From a checkpoint of a small transformer trained on Wikipedia: 1 head of 64, 1.64M parameters.
Each number is 500 + 40 x the weight over its row's rms, rounded and kept within 0 to 999. Layers, rows and columns count from 0. Numbers have three digits each. The size before them is the row's rms in percent of the matrix's.

# gate: layer 3 MLP gate, 192x64, rms 0.0872, rows 70-136, columns 0-63
# up: layer 3 MLP up, 192x64, rms 0.0787, rows 70-136, columns 0-63
# down: layer 3 MLP down (transposed), 192x64, rms 0.077, rows 70-135, columns 0-63
gate70 111:472468490474546459488464511499558461522500501545460559526533563494543510450493517461505557550511498518454444490518537494497474463510544383496429497551463455532495496609486511491475449524465597
up70 102:492505489517465452455566456522504501556582506453458497511533516515560483512492530486631524433512437480461508477414570466493502484462496466591466467493486538547495482503483503517510496522545575
down70 103:412464502462480490476530606484436503520466456514557526452511488413436506552536504482473524491579434474482501500472450495509493483482536560469544550574480532506455469497537512539573527488528474
gate71 088:482520529528476531508530499451464540481512448453520527476531501509532449488408588525497419519509478537541567459528508516418453479487487460464497499536556564434512551528452438472502540525486413
up71 092:475471483467471524488478434493556474513446444486586507491444564500561476597464521537481421509504455479506615458556468508502472532474538493451483532486455495494553532540507511513514556548464502
down71 088:518520526531503439519542529493475546492565488419501538535549430490412530431492525493531494491508493509497480515444532550439515473495532492568516478556487519435428566483491497465506418459586531
gate72 111:476499515487500432479465442585497530476576471479537467433490536529486449405507581507587504475544490480553514419487488516459484485539421466512472566488571510526491540503465518491492486527529505
up72 112:533460457526456547473514548459500441521461528505522533492487461538507505558469483435411469441488527494413502582540501552572494572439501580474478461511473446513485502561537496469475524509460487
down72 101:472542542450545441527464488511528533492565442470480454500442453443502488438523552515548568519474479534515484436482430511458497471539530438572524561513543505479529470406551499542553504508491487
gate73 096:485472548457556511493507473491473528508512476457546463401445549494457478557552574500409507512507512468500496488514422544480476525467489533529585540525494533427515474518438584538476482538470476
up73 098:427467559513506503483519477560475452436502607467513550532487511565517518557497439446504485425542568445432447481550523528536449519569580475452474490476532514494488503504503496497503501475521482
down73 104:593510448479512492497470494543532499493495451515460470449491474431498427504531497581580478525525536530537519515460555483466526515507421521617464461510510517522528411448515472493493504546478460
gate74 095:474507456528516490513504477598531512435522524490486437525441496533513442445519456491483482522600508462448435486530521513566545431519501448433490457531515485471544512513492491538539434496545585
up74 101:500515550497433537467459429494426484482514579474431477410523492494543518418520558456471508503546484523453506506598493522470487563532506533458449471539552492483487496475495575517477524511555498
down74 100:518436497463554459493496519488516519557449513486558560512448519500485460556501500521511509495431496512551575481426483478452428557532459485608549527504505506499502536508445487455503553514401466
gate75 100:505534490562475495521572412522502493447581533515485468430489511545463539505580576517432456474509526458477502469492478493466457462506475498459513615497537498481526556486445436503532518464481506
up75 105:512451533480433588521503490534515483528519446568540520502480542504508484498479531544471469522447444494448455440485522498546483454510480536566483545429558443490514476486430535451589463429471472
down75 111:459527482546524414503499490481503506420502541458457470474547458532466482479545492484525510458548545551557516544486487503486479540512489447385476466560497503559462493519553438567430557513538536
gate76 097:537431468466469550458481530494566470496525495514505416589480522483483552530542505455472582452424461480471485552499494534500518507543496434553479524523487482595482412545514542526518505470476484
up76 095:491523459484499497515477524516419510477518582502459467575582518495587571461511431539483558490538554505498465502443595512506485478486449473464506501530436514554450481467484516517514464528540563
down76 097:508541514470447561534506509494424510514497508448504458566558513494471548523560411525440560517556443476463476498477582497471486477437537471448477490595484489478451512487475545524506464543533549
gate77 072:505492450517517482516484526528515530415440543530455545549516501480513486523366451556501568430495515519535543470478489536539506507446519489494509405475487503438481483553491512495483527469575568
up77 078:510502487517501529524472499535458514569503557553541470539529519497461537466467469536516550526508385410490462495540484471513482463492439594539552487478492504554558515508525525450484504510507384
down77 081:509540471604524534516422460522513498487511468545440479554530501514456513456417472501542517510535458430532476529488506524501484560452487552481536508418546451549563537552432487468489489549471479
gate78 102:507481532547546484528551525467552481468540443485485450533506563494463452365389544458518528515516544473475500536520430479498504537489513447531524493537481482540551478499462576508461453506490520
up78 101:537501554505524435465516517508521543504536471477472586499557549493517494451409480527432506533408493492555512489474540502561518538472437533518498587511507443535467441534504481504498489423523436
down78 105:509524545501458471483551537503474443463456445521514519469541454480569516567492541454511432498441464500496446499437500476456484513480470500573593516487555476558578521514499560515531520496406501
gate79 103:489529505484393474497487505466506502539496493436481498532519500432562485520488464467562516496469540500499542517460476555454495592471489479476506454552547486510538435537542541463462614582469472
up79 097:486562568540572506525440530440425519531472567496496486469466506478530546528486473464532579453476573476545545544482470475475428520514459479433541531476447476490526525550447487483471465564487495
down79 099:416586511540523531526465515488441527469531483559465483519480503489507487530485474491405498457493487466554502508468524471477528513544520454465476530419536455544476555520449549635487507544503480
gate80 088:477489426505453515489540542480536501514454489537548523510570481505460587498570464456481531464455506463466493544465520482561441490423477496513532594554462500513405510504465567514481545490458528
up80 095:512528547558454459490519472484470495514499513497470524439533496504498470526542427660529444587551503533543488474483455550469521465520544534453524430466533506456500501506493479511512450508568498
down80 090:496534471500535503510454501473528505531565442449534489533448494505470448490442582430541556490455479515513520565529462427546484476569537433513488524498437513456465510566554504495424532447520530
gate81 102:529487474503530483456533518522478565437493509521423454531489539501473505452441469445454511417537443466549490486545454487472526515553558447432445544508572548493583547507483540528461474527521481
up81 114:452523545540503511525402478489502504465507477546508493487502441509530451580519514550438518502542506467484563501449578480472426591480482436559503543459460529523516509538529525445456499432473468
down81 114:486580536433556513441580525511488518463467537458417499584498494478518485486458470455530503466555456542515458479551505541509560472524497426480441490494510481547551491530580429459482511510484491
gate82 092:471514475454510412469474420485465513528505479462507503476482524448408497462524545520489526561526514596457519594510510462545485488462448463486524571516492428548486537559530539487507494531551462
up82 093:566471542537502564510492530532483471497522486510517535401551513511511477505447536493484475418477498429452601529477507539509456503479509537491424532518547499469518466447433560493425545541465468
down82 097:483494490532495563521502534607476539509482506450544510438534459559553543558518480463473505405482493515468470406504442577462538514498561504481485447467480492466553522527451545536460499502455489
gate83 115:545443405478475540472533547456577481501468477534496504460491516487540456508469537468549442475490519474438495519496488512523510522579537504549453469499459489481542532552556576460425550508457418
up83 113:528519525495415513550524577421499465507487514445511463465486494541547506540473532524442466534545490538550473555531480558517524462553399453468439468549550495495509466478547537426492524525512455
down83 114:501557518531498515541502520509500438492516526485434473462465411586477519474498475518541547504552486558486518457479438548488501444462502484461557487532465495519461483561512524420534507447623535
gate84 103:505514429445387532590450453457470531521550503488548497443556435480503507557456513511514428560516510529492538482519508520540481530505507521480493447461585491471451476497546527521457538504513553
up84 099:531425478491527477499540449504452509468504477447479512533558525502572507546474372508495529491541428549447497456478511495531542464484520464561493443540449584541537445527549495502453509494535514
down84 100:501391494507424435517540554512528439502552557464497446442478505544452505474493476516521455510511524503460606459520467556483455491495578542524522474489504543441518508540457473508517553527514551
gate85 100:387497504521499455588523407498520527538499479465466536473541469500495484536523504571513479484476517557553440533479496479532558472571489550524469516443571491542487528514495489423509540439528537
up85 102:540465448536467526453489563568496479539478474511453508501496581508521428490553544464499583483580456423459549493484497517493443473485550444444506530496464566538494529510438534544485445526491491
down85 099:509515464482519558488518528528558471495552512506466507511514496466449501452494585398527514470549524471462519489511538543539459496418454480446510509544429539474572490437495623527516487472486504
gate86 100:448504525580502452485556532527512486479502483472489538411529495540529447416559515475416473438505478419417477426511529506493440510468481469504555493533451484489473513531457470518500527445536525
up86 106:488460508509428445556528519458513442470479540481451533516533473444577458493553456563439509504439508523450491483551548502511496497484440543494552514493483467495509539586476501590532419487458470
down86 094:472539537630538546472539505518482542475536469479499494442500513594477506509503513515511462523533482476506508511420469486516460480506560471513450511535443498512436527486423477403451521492542570
gate87 090:500480416489481465517477532521452537526452525542499472515509524515518504386480488519561549459464493479511480476429503467452551565522461548501535518449482480449521559533574429511556572439487501
up87 094:524479356487536455474489519542499534532474421567505438525515507462469483468524502505556525525487503489455457523448565464546594560528509534481522523429502497473522524492544470446541519472476501
down87 090:527498421508468460518419528517488546561466485527447480496519493488539520497514466548548516492516517429483530521446535467451530594529485582526505521501511511441448551493557407441542477440518523
gate88 100:499490446479657519457506500474515469502471503544444467552428497495487556499532512436518537520502514444482522561507574465540510498514526478473494476516488524506486458426569528494453537533456567
up88 102:472582502472462493518427465455446461528567535509501555522496457497548514516568430476494562572542508548503482478554517489462442506557495505509483385490529522546470488496515524468532450506564537
down88 103:493566495510560424482579489461516426440510499497555539451447446516409500507534551477522508499468471551495445494546487514457461522452586522507545487499490495550473484530485596540509483544471516
gate89 110:530448433526491498499494486461592515492487455543554541534501488475533530488498390525498481576435486542486482549550560464501517463548573504533503472421460456512484449488539496451535555490548481
up89 112:498500440497486517537604508548465446416521508509437460433504524596459457510489484491466486541564541536477503514550454461515510492567510443437487477496536508518479487459518478556526489430566508
down89 119:482490427498466548480597539556473425464513485528433495486551530564524436510484516490498454555516550508521516516509474476558509494557481430415529523530465516582478465536505456547513441467475494
gate90 099:472530461501562503470489462605487547537513472438559504399489532502459541503513521455454472495536542463470458566525485471472502391529436526533525552454561517543504526537472522502493538472508500
up90 105:507577484544542465542534516464502544542453525530533473520506486483460555470459478562489544455485528463541466508386462407487469492463479497496548516519449569553471582488512491446507508449550477
down90 100:522416507487485513505502527506488481422497425527486589561472472518468549512443502521486475558526438566524518465553516505409476582475546471471492431533478500464522487563531539508512447495543537
gate91 104:486486500481548446490508509544490453420486468474481540444524564505427474501475512565489534506521500521485482521465578498513497450460415518525464486504471490628479497502504531527445525567561584
up91 102:521529511497517456490510522486489537594430489485409492584524436452490508548603451439499505483444547490494503520473497466555494480559533531528526437484482493477532445525513424511565503530500468
down91 102:503476522448550494460531553535421476414520475467544440510525580512475461477485499540461486524509496492530481544473541496493503475449421536555469485493468517590514516555532512462434475522604528
gate92 085:439515491536530499501446554553464500476469433506449490464458508508501495421612480504447429512449548485461513468509475510497597457458495496551512514489545552480473495465493516564537528471588489
up92 081:527521473501559544529523479520414450495436469480414610566522524471570467487489433510496493520578485479516549531488567498533434467525561446505507472488463502573499507503497470493497466527513474
down92 082:444446518532444498523485504503511465519496499518535486468476538480460445477545579519499511498417480543492497499644496479479554476519520424571526538572539469512540469473525523452439485452469476
gate93 113:395517486520522491537496486474507476456483561430448538523475487505550499533563458556470434497488507521482539539465509492491483457534382489461521515456492494549561565509491467531533509572521582
up93 102:442433515585490521527566486531520465486560427485497455504446520547512476457514575516451535427542438462531532449501490531518465554497486453491538548502481531503439569478446441482530452483520501
down93 108:518466573513474520511508540486546550505514439571533510430537475507447495430421526399570557522515526528528460477509526535515512520448557515471514481540466483486445478440471529474432520439476501
gate94 099:510497476512504509513534471554586504515482481481534543535511510457432530476474507426447477426438501512411517528482553529515486450520484509535535562520426407422527512563544523518518533483440509
up94 091:459430397446456523532455470491504530455546488508555443523511451477515456489518482492561519501562537560448518550562468477487496545516573469533469409492496564517560516496526503450476529512526468
down94 102:520466430487505500493479448509573494482483504562554482505499450400522500484423521502522493481470527515419500580546525515571517502498492521514519480455499511456507462462585522602445569488473474
gate95 099:477509493507480477488493532500503415548576477541483488460466444532507493550398551459567441497521521537522496501487504524564529564427478500539493499540542507420485513507554462451520539422511432
up95 100:447503508549372492475441511506511499573528492518517476456497480500483467581599546493503445491534550522461485466552486500529525559496484508550498539476527432462473521487541454492434530486465428
down95 092:501456482558564492541464476500505521441432450405532512566534532508583501472483458584476526498498452494525508527496489452453461466507520574484469482454527528532497443492497490537520416522531578
gate96 105:431523479515535534577516488492482508467503479459489522521598537465545487533489514483517450492556557449443514511399482502532466499613490425501514465437466540496501490526460567546519536503527476
up96 102:443474541454463451465492515479521524488440532467464466513509486493478499472521420514580493476452482585474520577563475552493473497510487538541451497485518504542611458535571492427488527500500566
down96 107:454516552538573517520488486467478450438510509463496528483567504444505498538483479484546454487571553476443562528427480511521468520572455433541448490417482543521483498518475559566508484469541448
gate97 108:482580502527558532562461460535407455464514466478540542559547519432531471515476483557448588534528475499541497511492507571433550464487448461463519498459502487527500525484516442503453480529531451
up97 112:508471499505492484447524540528539510526493574455429445466521524544472535500542544402536402457538486526465503474467464395562462506500464569523498557493545507467525513475457516459491445505491530
down97 097:569410468444471515504448559490559538504520522473493459461543501479509488492514504402472431497498492515495490525492481426534537528505528555530479541559521493441599428548577503506491479500518460
gate98 105:569523418496552483515512525489503415503499456514515508488539412474525490456452580443501506441529517475510584504533532558533566557541517486544522524473454434465516438516506530465514523464476550
up98 102:462477539446477561532483562572507528542553506434491480480468541496452501525534452482491451546484466556455485545466431468511467516492399533529521513509579556557510528500561471500463477483486422
down98 104:471461513460542611487527484545561514564512484456505490495496474501404452479414526476520501454433576562501565487531485556541548479483535525519484493510465463541481445557501488495505520495434477
gate99 125:545519522458485510573462486487513531502472537527516459490521497407525503517439401509547502534411528580542509493480528552501419449556463496517495412496584499476522548484532525466494513474484505
up99 116:509482502500458535469450489499574433508543436515429520529427526515570468503387487537494573496510494493434484555549514494495454501494571472531469475451483526571489524513533500504531563463518555
down99 113:551506506539445522507458542507517476450519514472496547416511520490532442487402543425513450488441431497488562523489514486484400519535468514515538492547582458530463520517479507511509555535568469
gate100 094:523482499493586507537500522587445534468497443497501422550549547499461466492430585429410475473488458488522511590499495492514533491562511488444495502449513556474554503494469481518458508523496483
up100 098:534515524531436461491507433497541515502478520465539556455489558474480467468504460612501467528481494431449496478445466424505463495515528419459563502548506500522520576500493515541489492519556409
down100 101:493480499399508444467534538506557480501482464502486527413472498504541510452463479553536523492535499534510509477481455503402431480484495513623566546525545470489545506539487547464526478461562510
gate101 096:472435493511488555498468508549562515481540459569549428428455539528492517552486589462481467504478457467408454498508488478504520450504525521461500553462484586546529557518514452532542473457490496
up101 105:495462573480519579453499446518479563537516457548494502489535464508433501546502520478515553546497475498535471452442529501498559508516410552446519473466570456532497558548477470464511481398531475
down101 102:536512468564527414553495500450557499427455491505548533490503488455491540495484573551497423496508481459510507491464542505530487468468509464522498502520488526480465420431533597514512485414578535
gate102 127:484517495421524549506439496456523529526462484505537488566530498427515512518547389530516517564485545576480456501385527500470469516448506509528465455471563492533524493548533531476478498569487510
up102 130:548513550477467524417574508541520499488555478463523527511444594479533558434500509525510505511522522499523513375483455426498519579485490484551523495511504548504461471495480460430458495483511446
down102 126:460499547515466552468538528535534521489534539413479496419474489588556469486523550426554558507550458465533463475512471466468509535493481505426507544573458489504506480418521462461504478453529533
gate103 097:488440485467471532498508577497536461503558517482431440520474512478521532448421531509540577494492485478485548558527479546434459527469497451550509391520443488465547491491557544521515528505531563
up103 111:430526502489497508515532467556539493495527562519461470600552500517543473507439464533577492519495414438503492548512455485472526396538485489560532486478542488465537481465449491535499430464449501
down103 111:464451527504496531531581566493519514499564476454442525561532514472521494506471402515591557528504404439509545542528510481453514453532464459555476506492447514479509485531444471469501467448485509
gate104 111:513516406496515504461502555494485488535473512541517575548477532479497438563482417510517509482511526447547473532506564451541494472496492423506546542458454404470523503586503524502510430524538546
up104 113:512486510449524538463491463512561493593460468515441509531458487498582564528587471556489559475432492493451526500454438526466440560480506484526493471487453432557536559502523505480454497508512452
down104 119:498488434397527557443427532512483550596475521494511515554457453471519467560523420527468511514495490466538525526489524454495460522441508473528481565444489461517579497492523547484521497555534470
gate105 109:500452436434534539524495545468574506489440536451460532499525504490462557580523506575549513496486460484496543497513504487529514526533534465487523380511474587491521441517544505476469463570465524
up105 112:545539457486453495587491521454516481450491546553461561448537420456477489468448472541519573468481558552498509491480559484462508521519505526501572530458544538418441539506495537453533469536465486
down105 116:487485461472539546556524565468523535483450564437492530452525474511433546495551551553498507493455476558491550455509542496470454485440490457483550475518539550457469478587464499422520490522418495
gate106 123:501452526483532510467481475561549520489499459537492536527474478495487540517454576459481490419493592484396531517482570517523433546516484478518473586508495543519584458538447487520456502476446498
up106 117:533413547498594571431496470478561518523438446531493544508487489500542521574495581464541501501439538464453524493436555450498466521493500530525506532533443511483509463448426485518508488533494504
down106 107:502486435518490487536526519489448538583455492537566533561531595470452441510546467563464495545526488487508507502508488456560497497482473490452520397464501578514481478464435454516547446476519498
gate107 102:490526531595442492509546463578472474474514521502527500466554511548517557503509585461436441457504441448430548438479496507458426493501478503488522577507444474498489478463483522541485554479552507
up107 109:453506523511538477540494477532500428517512460479579454502429601493507532432486541529476403533534511492535475536427526485519486528473581482464481508499458426508531550487538514478544506579496471
down107 108:493489492501494491492509585486513644507466518510452576475541438510466491533553457474487572483465533493500503426566459522491528455473452507515546499500501543522492470537456445478500497401514538
gate108 108:588486531495552531477521520504554489530514465477526558511406528465507455547477484537460537496480495468518561559501522473560533550474545493525499521434526441446477498459499531496398478562476583
up108 108:487501446422483511482496515396499508490470512540504557517488504495500483463546411541545519593524516514522502560579529443442500462507506551463561460464465480446494431532518488475561488557520527
down108 113:491509555425471549487499542484447517435547535481501522537477416427482488488529499531492508496525479452527521516549585506519497534407558551542488529464393496470543486439499490512438541523507525
gate109 084:525475476483543571500487534541497459522492503553552521464524478491508490524499448545553507384452480412496546468430496521572545552532501532516487489501482462508500515547483438478449535424442429
up109 088:537534511499419523489514468540544465414546545474582510412527489523518525488519554493472496499492467540471521488444436540545511523467482544437479555488574561532458531434565455493502492464487467
down109 088:495492528552486460458589474497524454466511477426502471424465491534485468480537616458503497549530545592489506488554515494528444464450485519432447517490498558487497471467521498524586505479541506
gate110 109:562464519528510515491522484550519452487554535507536473478451530455425521508426495531467409436452539505463520558429540526533483468449470440512524576520542479515501513530468530469553493435426487
up110 104:526483585574477494482576446519473492549566550497530513506445561512527466513486572516449474511454482476435476490504566538497523434496472505451505555447541456504477571472434456517540451508517466
down110 101:490563485496461455506451540452501507463440534450483581482554541635518506491574498442539530498500494498533496470543436459484455521537549486482422499489470566485468483518530450499459510506551519
gate111 113:469510428530520507501497495585481481475500479422512492491580505430487530588473478533462515514512498580548505541506552537433502486429483507464493476530549511536520512503473506464436531424602514
up111 106:471461499555511534489509536493435572525497482483473516509522539506392404474518549495544471511566500512410456522524522497439473521475505445517491592446511529510530529524407543499482497533511532
down111 107:436496543601494526428508424495479526552554550485504511473471422548494522469528539512424497442505480480477510453482512527559549537529438466522564541515532513428468518476514487550522514469438481
gate112 088:484536535491517477535492481462533458488509517473423489496512446433511564475470522463470519410484506478466562554481459489442423601496516527526538546500493548503511487535495467438505517623479522
up112 086:513435511486495469512509528568557500526560488551530515522490545529490490468478562489417514473442482478419435501581470485512563496500477486524491541521518461545462597481510384532528482527511478
down112 089:528456486439558504471497463519522457548487496507526492477472513590481524495534475495557542515426520517527456452501452471481489451478476562576474530581487550435489473581523448496528564503413519
gate113 097:523430465504501459484479503489548544460587500476543536513522496462493533532456493468482543474413520508438524533496493503551565523427484568580492484490512465553518509461558522522530584463418461
up113 092:495487528512434494499454545499426555461545473448505497515553449486536540493477410502491529467473483477466510555499461472576549473422458571551537481499541520509454500408519449481533567528477471
down113 086:457491550569524442489537531467442504501443545496489499512546435603500513476476404509523509498565531497436501482513499512487490513431534587523526445510484494528469537417471432514530530545510521
gate114 091:519427543481496513485510532432493537472561417467466518600473558458481424537517510504494554493475504508490518458509475458505527575523550428514499487530431503515527549500446488504569500560453556
up114 096:591429512498556529485520492457547550497485476490549539496396495484460452501528560466458479460464530469498541537487462461529394515575521469430526504497506509446511500503520467501494531555434531
down114 099:582475474516513525522566512513542527450536546554509544493458483481504474423483488447437489523460515542491444546504474419557440508558548447498510501492503488515402465512528468532428516581491506
gate115 083:447506469511488413541522463513477476464522525487516535489580583472529476543575478540520571547475547517566519473434469495463532452435502575497469481496528432550487454479517473558525474515552495
up115 095:463532457469456496528529429515524499462520492522542491497480461516438499522564495512511532486453559560482461402471390499458496454468563515552475519549519436532507442546520539554469500465538446
down115 092:470547463516419517502561458542483483498513443566520526563551562516527554524498455483428520499522460526510487422473437447515497393522549441485516537545511501504443519502507496536559523486507441
gate116 109:525452491512578484547483501462495519515493380492507540565575514458432433539516449510477492493465525581545527531439545520483524492470513497425479489497499525479500530537513540461535577456539454
up116 101:483522489530491519473528482507355581500490514453469506534516497494447472453474474518463503512559453503539571545498465535427456403484496503538499482527542519513531491526492567461499552582522473
down116 102:413566503569465579437536407560423506500477506527533503535527460594517498487535536511449503430478503466507446498498465519513454529548457510454553486502525532563480454511526480477512500519485493
gate117 080:497503540483466431494485468436410586491515535472482540498566516514448491449494473538519446502530493530508566473499474424513482453511563550527478452482474557418542525513446526464425495551476513
up117 083:546484487506517448465540498511482543422443492498472543527481566507478533522550536479462522498573505450510460568522458462513508455466495484431501578464492614478554494527466442452495479552446544
down117 086:516479432505560484497524538559583496506529508482477515475465468450483465530537553473499519514443479524510478474423459485472472504458522501490505535491494378567466498492552587585558476530556474
gate118 109:519457482483455475542486451527566500469592488492456558370501570534522531480528559467510552455491540565480561510490530516512513498493483533452498545458442512551465465479445571480504522490500494
up118 110:530434549497543525470450519541502544440534398456427519471518544469564533398528527487500540491515492513511505553539481526572493550482506427512512535485431510535483519478524481491591510532507518
down118 102:499551473605492424520498521495469490557479537476551485510529497621448486560518482517494480453460454558460472441434535497480481537584513532464470475549523520507520526510445472520471509466493439
gate119 094:510501444496540518508575472526550474459536503484560501564471591469439452493463504500525544437462472508487510549504486494534580458577507480478453528483565482476567486491476518482440554436522429
up119 087:477457520483505423523449500448548552437501495473506529458560448471564469487530511416531452473486542492497543519593550492424484550495516572514520485476448530492513542551560499517503512572450493
down119 094:451444427503531472520507471477554551459534531437554533494479499473555501447507459511547507480469460463456544571545529499498541532492522487611472451465500506483538484551535513585456536439503444
gate120 102:535495556545494450468491516530480528487536465431530480447458532477478443472538527469453472532525524475460489531487521509523474499498503415502494572542541485413525593624442502464484506490476441
up120 100:533468600503491507492449567503440536431517438464577454528505531445538414516548497504481475536519521470499449564488454489500525485487571457524516486507544484458503553535456513419529488505437492
down120 087:542510437606477455517492496458554410549504473524447495486463514620473504498486448536531527517474492506480480537509528499526450519527522437441447479472495476476524500500525450538556465578555483
gate121 114:494527520440583474559476489482494453411468561521453549474471548489478505456487490480442586571518451446466526535530459479497453527462501476507486523548459426515512543535518555490569449529509526
up121 112:506479524526522491467511475481543515458495469405507449504476475565503540496480546501529422436490478464477496446429510539499512562496511529533523510488523574556502485477538469558459613445451419
down121 100:461460537524486502445460478584514479508510472561542513555470464407515496474513570512489499417528520500486536483529498537493504467549482521500472605488417551523504451497455459465460588504474455
gate122 099:478469475503477532497426531575470513475460551482457563525533526483510484485514510575548481503468435554540522507528457413508560570498571552483488536499565495486516475439491451459442522584489489
up122 100:532493516424505456482504484476522514568392446455542497602450502466455514553486459521538527584495570450500490511537497457515547534531511474551435454477531478496467480514554541486552481514495529
down122 108:428496559561499522467444509489435534452446532430481553497532477480469519479494527531547482508446488471535569503541507472567484574493534572503510555524487447469542505427464480438447545474465533
gate123 079:521470555509570454455490500535469491551532458465459488452587493512600540537548546470513454489510518502538521485486450488474371504472500470522468486510532456487549484504454513433479477449543558
up123 075:480537453472541472481436457524420488464568464500436498559473448448436515525446467543545599475549495467536560514496483498495497491493485453490546480516547494549455543529540466518501580475550537
down123 076:498416550460524556491482505492485573528460501504468496435554569464580489501572529514447464512509499512544448471483559461461471519500533523562490451532431455488559513536429473440483456521533518
gate124 097:485455487493476493459554597507484520548473446463467559539493576532510471490479510452506506446601489491534542495525516492459414473538500447421532468490475597489558502485491497540442481494539485
up124 098:496473499458542522476498546514538541528530506460501500522460568592462519405457521410466500486542489471454509526515464506434472523551486451523560525526458556542571479469528465560472460465458446
down124 090:510487503486430471509503429461504520502435485541492527518542465503490477551454385549424467550504504527514506484475510466503533438529557527507457466410563492510476536560458486556537502544542567
gate125 062:532525498484593546488482468558507492543472486501491536470473446472511461530484528517518561480538484466550511516554529505483496389505441499583575505466448509593486506531401501537463498548495485
up125 064:463526496552542549430447482483530557439468477517562449502499501504537466488544507514543505439577471459454510478401568468426495492453437528519523476510575466481476522550501516532478545497527448
down125 063:474464507476480493473536417510495517521453521538413488468606451500522448483534473496447498501494492559504563519517453526556512516538504505434488506610474480407538536512574506454500522535484484
gate126 115:476533484502541481523494560525499478470554571454527466539480524467417497518422494542530508492491514431495478528438496550476539466570518475517507424464609501490541486487589532456517475526475435
up126 115:447494484515528495485466501606442497401501436491445548520524518462538496432522501475496523431563489477489567430551531514541463449513532450484485577502439540510513525551484502530459514469484536
down126 114:513487573475475535503445449542496470388510486518462479586523488439541496433477448488543542437507503522510515558548504473497505479522459540498458532400541491523514452563519496543455532501494561
gate127 086:531472429495531470506563555574547514493478559560510412594559477499538458567476513452546542521453451515505463440473537446555480495487514476523493475459495508481445492505497472515578464467513503
up127 106:559477409489537449483539544524540532436525536508558434547519527489528483551462507476542489421476456536509461490490500418537471525535505477518449562458512553495481464563502502485545518397485477
down127 100:555520438604449464511518499479462562506483552515503476533567546477554488520490498454528503469470453515505456489495545447570539494519490501460463538534528517423387506472448459502531438471483530
gate128 112:524469497510545486457459488523471532497498554469489597541425488518523501562527537546468442425483488477530470500526583413451461496485480474529493502504475426538500460547485518513517619474516535
up128 104:568538491460482465533506571498488473492498493549474494625517502449526476494493409508528451529440510535491492492514487532500547520521566530544526404431525432529544499495552463489435468516533517
down128 115:516505508539554439470445520530446533469536534448487573565472425539511479521518552513424487442519471435526488504500543463472488472468517481606509540531476407536464492540506527462505567512502520
gate129 102:445540493486557518505514460482508493465493488451487462538491613518498573472439463500484481419498498453457532589493533564452506462476501471533533508502573470546555539500545455547483556451453515
up129 101:518526517469462498447501477502526549643473499485530510461497483547496496550549476493551488526433579508442495473469518459539553461452511518492527572468487511498506539473547517453504522482399430
down129 105:501528461540439448430541541504538567513461531512581418444503521557542522517474541497455408506521502484444535475477510537479546571465473510463529498479475542564526476460549490501439456535482516
gate130 095:529488469516501494482452494530485569469553408524557543490585582486491455501534556518465509526491503445498605475472519435552438474456504446450486504518525484522480534542463472501450516573489523
up130 095:463416522558482496517533474579487573489473594499540435544514519540514499447513494486541493495481536482438465563419486506444603525512508465465448493521516547470477531508440548503519515531485523
down130 099:486590446518498444534574587418521404507480461460532508478453501498482508466512516486495471481524420491509467493524470516520501537533467529532569532511488477536566460509613473494499520475526460
gate131 083:445472475472496558572552494522548497487497512464532524484502552503457449536536567491595495453497548462501499454530455540502444539533456507463561426536446492566453472475498525479482533417448467
up131 084:522489471512481460402538464506455525567551488554477514489468398506473443500505466459445447512518429520522516485488510462482437450514534454502505515446545461503559577554464543508525576517516523
down131 077:483442522467566591509461469488504518461441480489554487474467517496480532502505507435522506428511547470500515497497581482561567549427519484454514570517440568530440446478473523513460515515426499
gate132 116:516479395440514554524473519495579548510434480540465504469517438415494536537514437522574487533527540520477526498480490465465468499484473516505527468522519531493568446527537552464458542559422488
up132 104:479537549548520443460443507544478464517573520499455526492467504493513608478448530528546480425506574529437542533496491514573480487494491489455545513479502469567473529526450457426448551522473520
down132 105:467495527460486530478516469597476564503572472498431450485499477505531463528488496518433475468487501442549499502441533495470516545481420453522497476575489461494548606556469554557492529549490492
gate133 093:518496449485406473601471493411572433508491499524528504489511503503510582588488547533514459540479527592441536493456518521497477569505471462511486531471460504492480503520554521466511479528540528
up133 099:483464591517557467430564520521414481526499486521416499529583500508516494472547482517582471538524478454508523496536549482493466453548586487483504509517497508485509471522458456496509540478400455
down133 093:434460577482530444490536510531452495514521453512466495466564483547432506445529493495578541496498472514487520435492524473486463490493526513518541521635506551548515552493455522495492489442457416
gate134 126:546403475499478558557509516520575424398489514533477497466464574496457489535441499487516502515419491499471484532532509486579558521475520513463510540431557530522536489494476485506481490482417502
up134 118:543453510463442609461494518449454465592489495478560534513457568534524486443495501502576452553437543501503504483503414497523435527481509546505507511517481508518521486522474425469512449561505499
down134 121:495507550474514496426544560467466452508440488499570484443521525581475450517523535540437441495500510444498515526515473435513470578488506568524542518539427486522508547500469491409560472528528510
gate135 102:459630549450463501540482489474487497547536556519447512537514484503478545491491426493481531499485579481476479521591494495488487565534466528483455479394493471533510508513518563450505507439484542
up135 099:501604562462455529564500504443520448521482487464499500554549505493466509545503459511446470444515516494507436537513491471481525547565467494435495439429436501523526557521520550525578442452504522
down135 086:497565505561481491561541441437512465541491485503470580532508536582497504554534450476480489530477473498473549482535535502489505514559419500444446495450462497493453535399511543502502515415520540
gate136 100:476460469504500482471535441571524484471536498520534540502510561516436487481531601440454437473496453487408496504483458527526495453465516526502496571554493541528534589477439477532453479451475460
up136 103:608482497476444401478540471493491512506498471499457547498459508424525547460541561507505405466557461532452546556510466506535490495448541538498554454514470575520512511493482549449484514478517513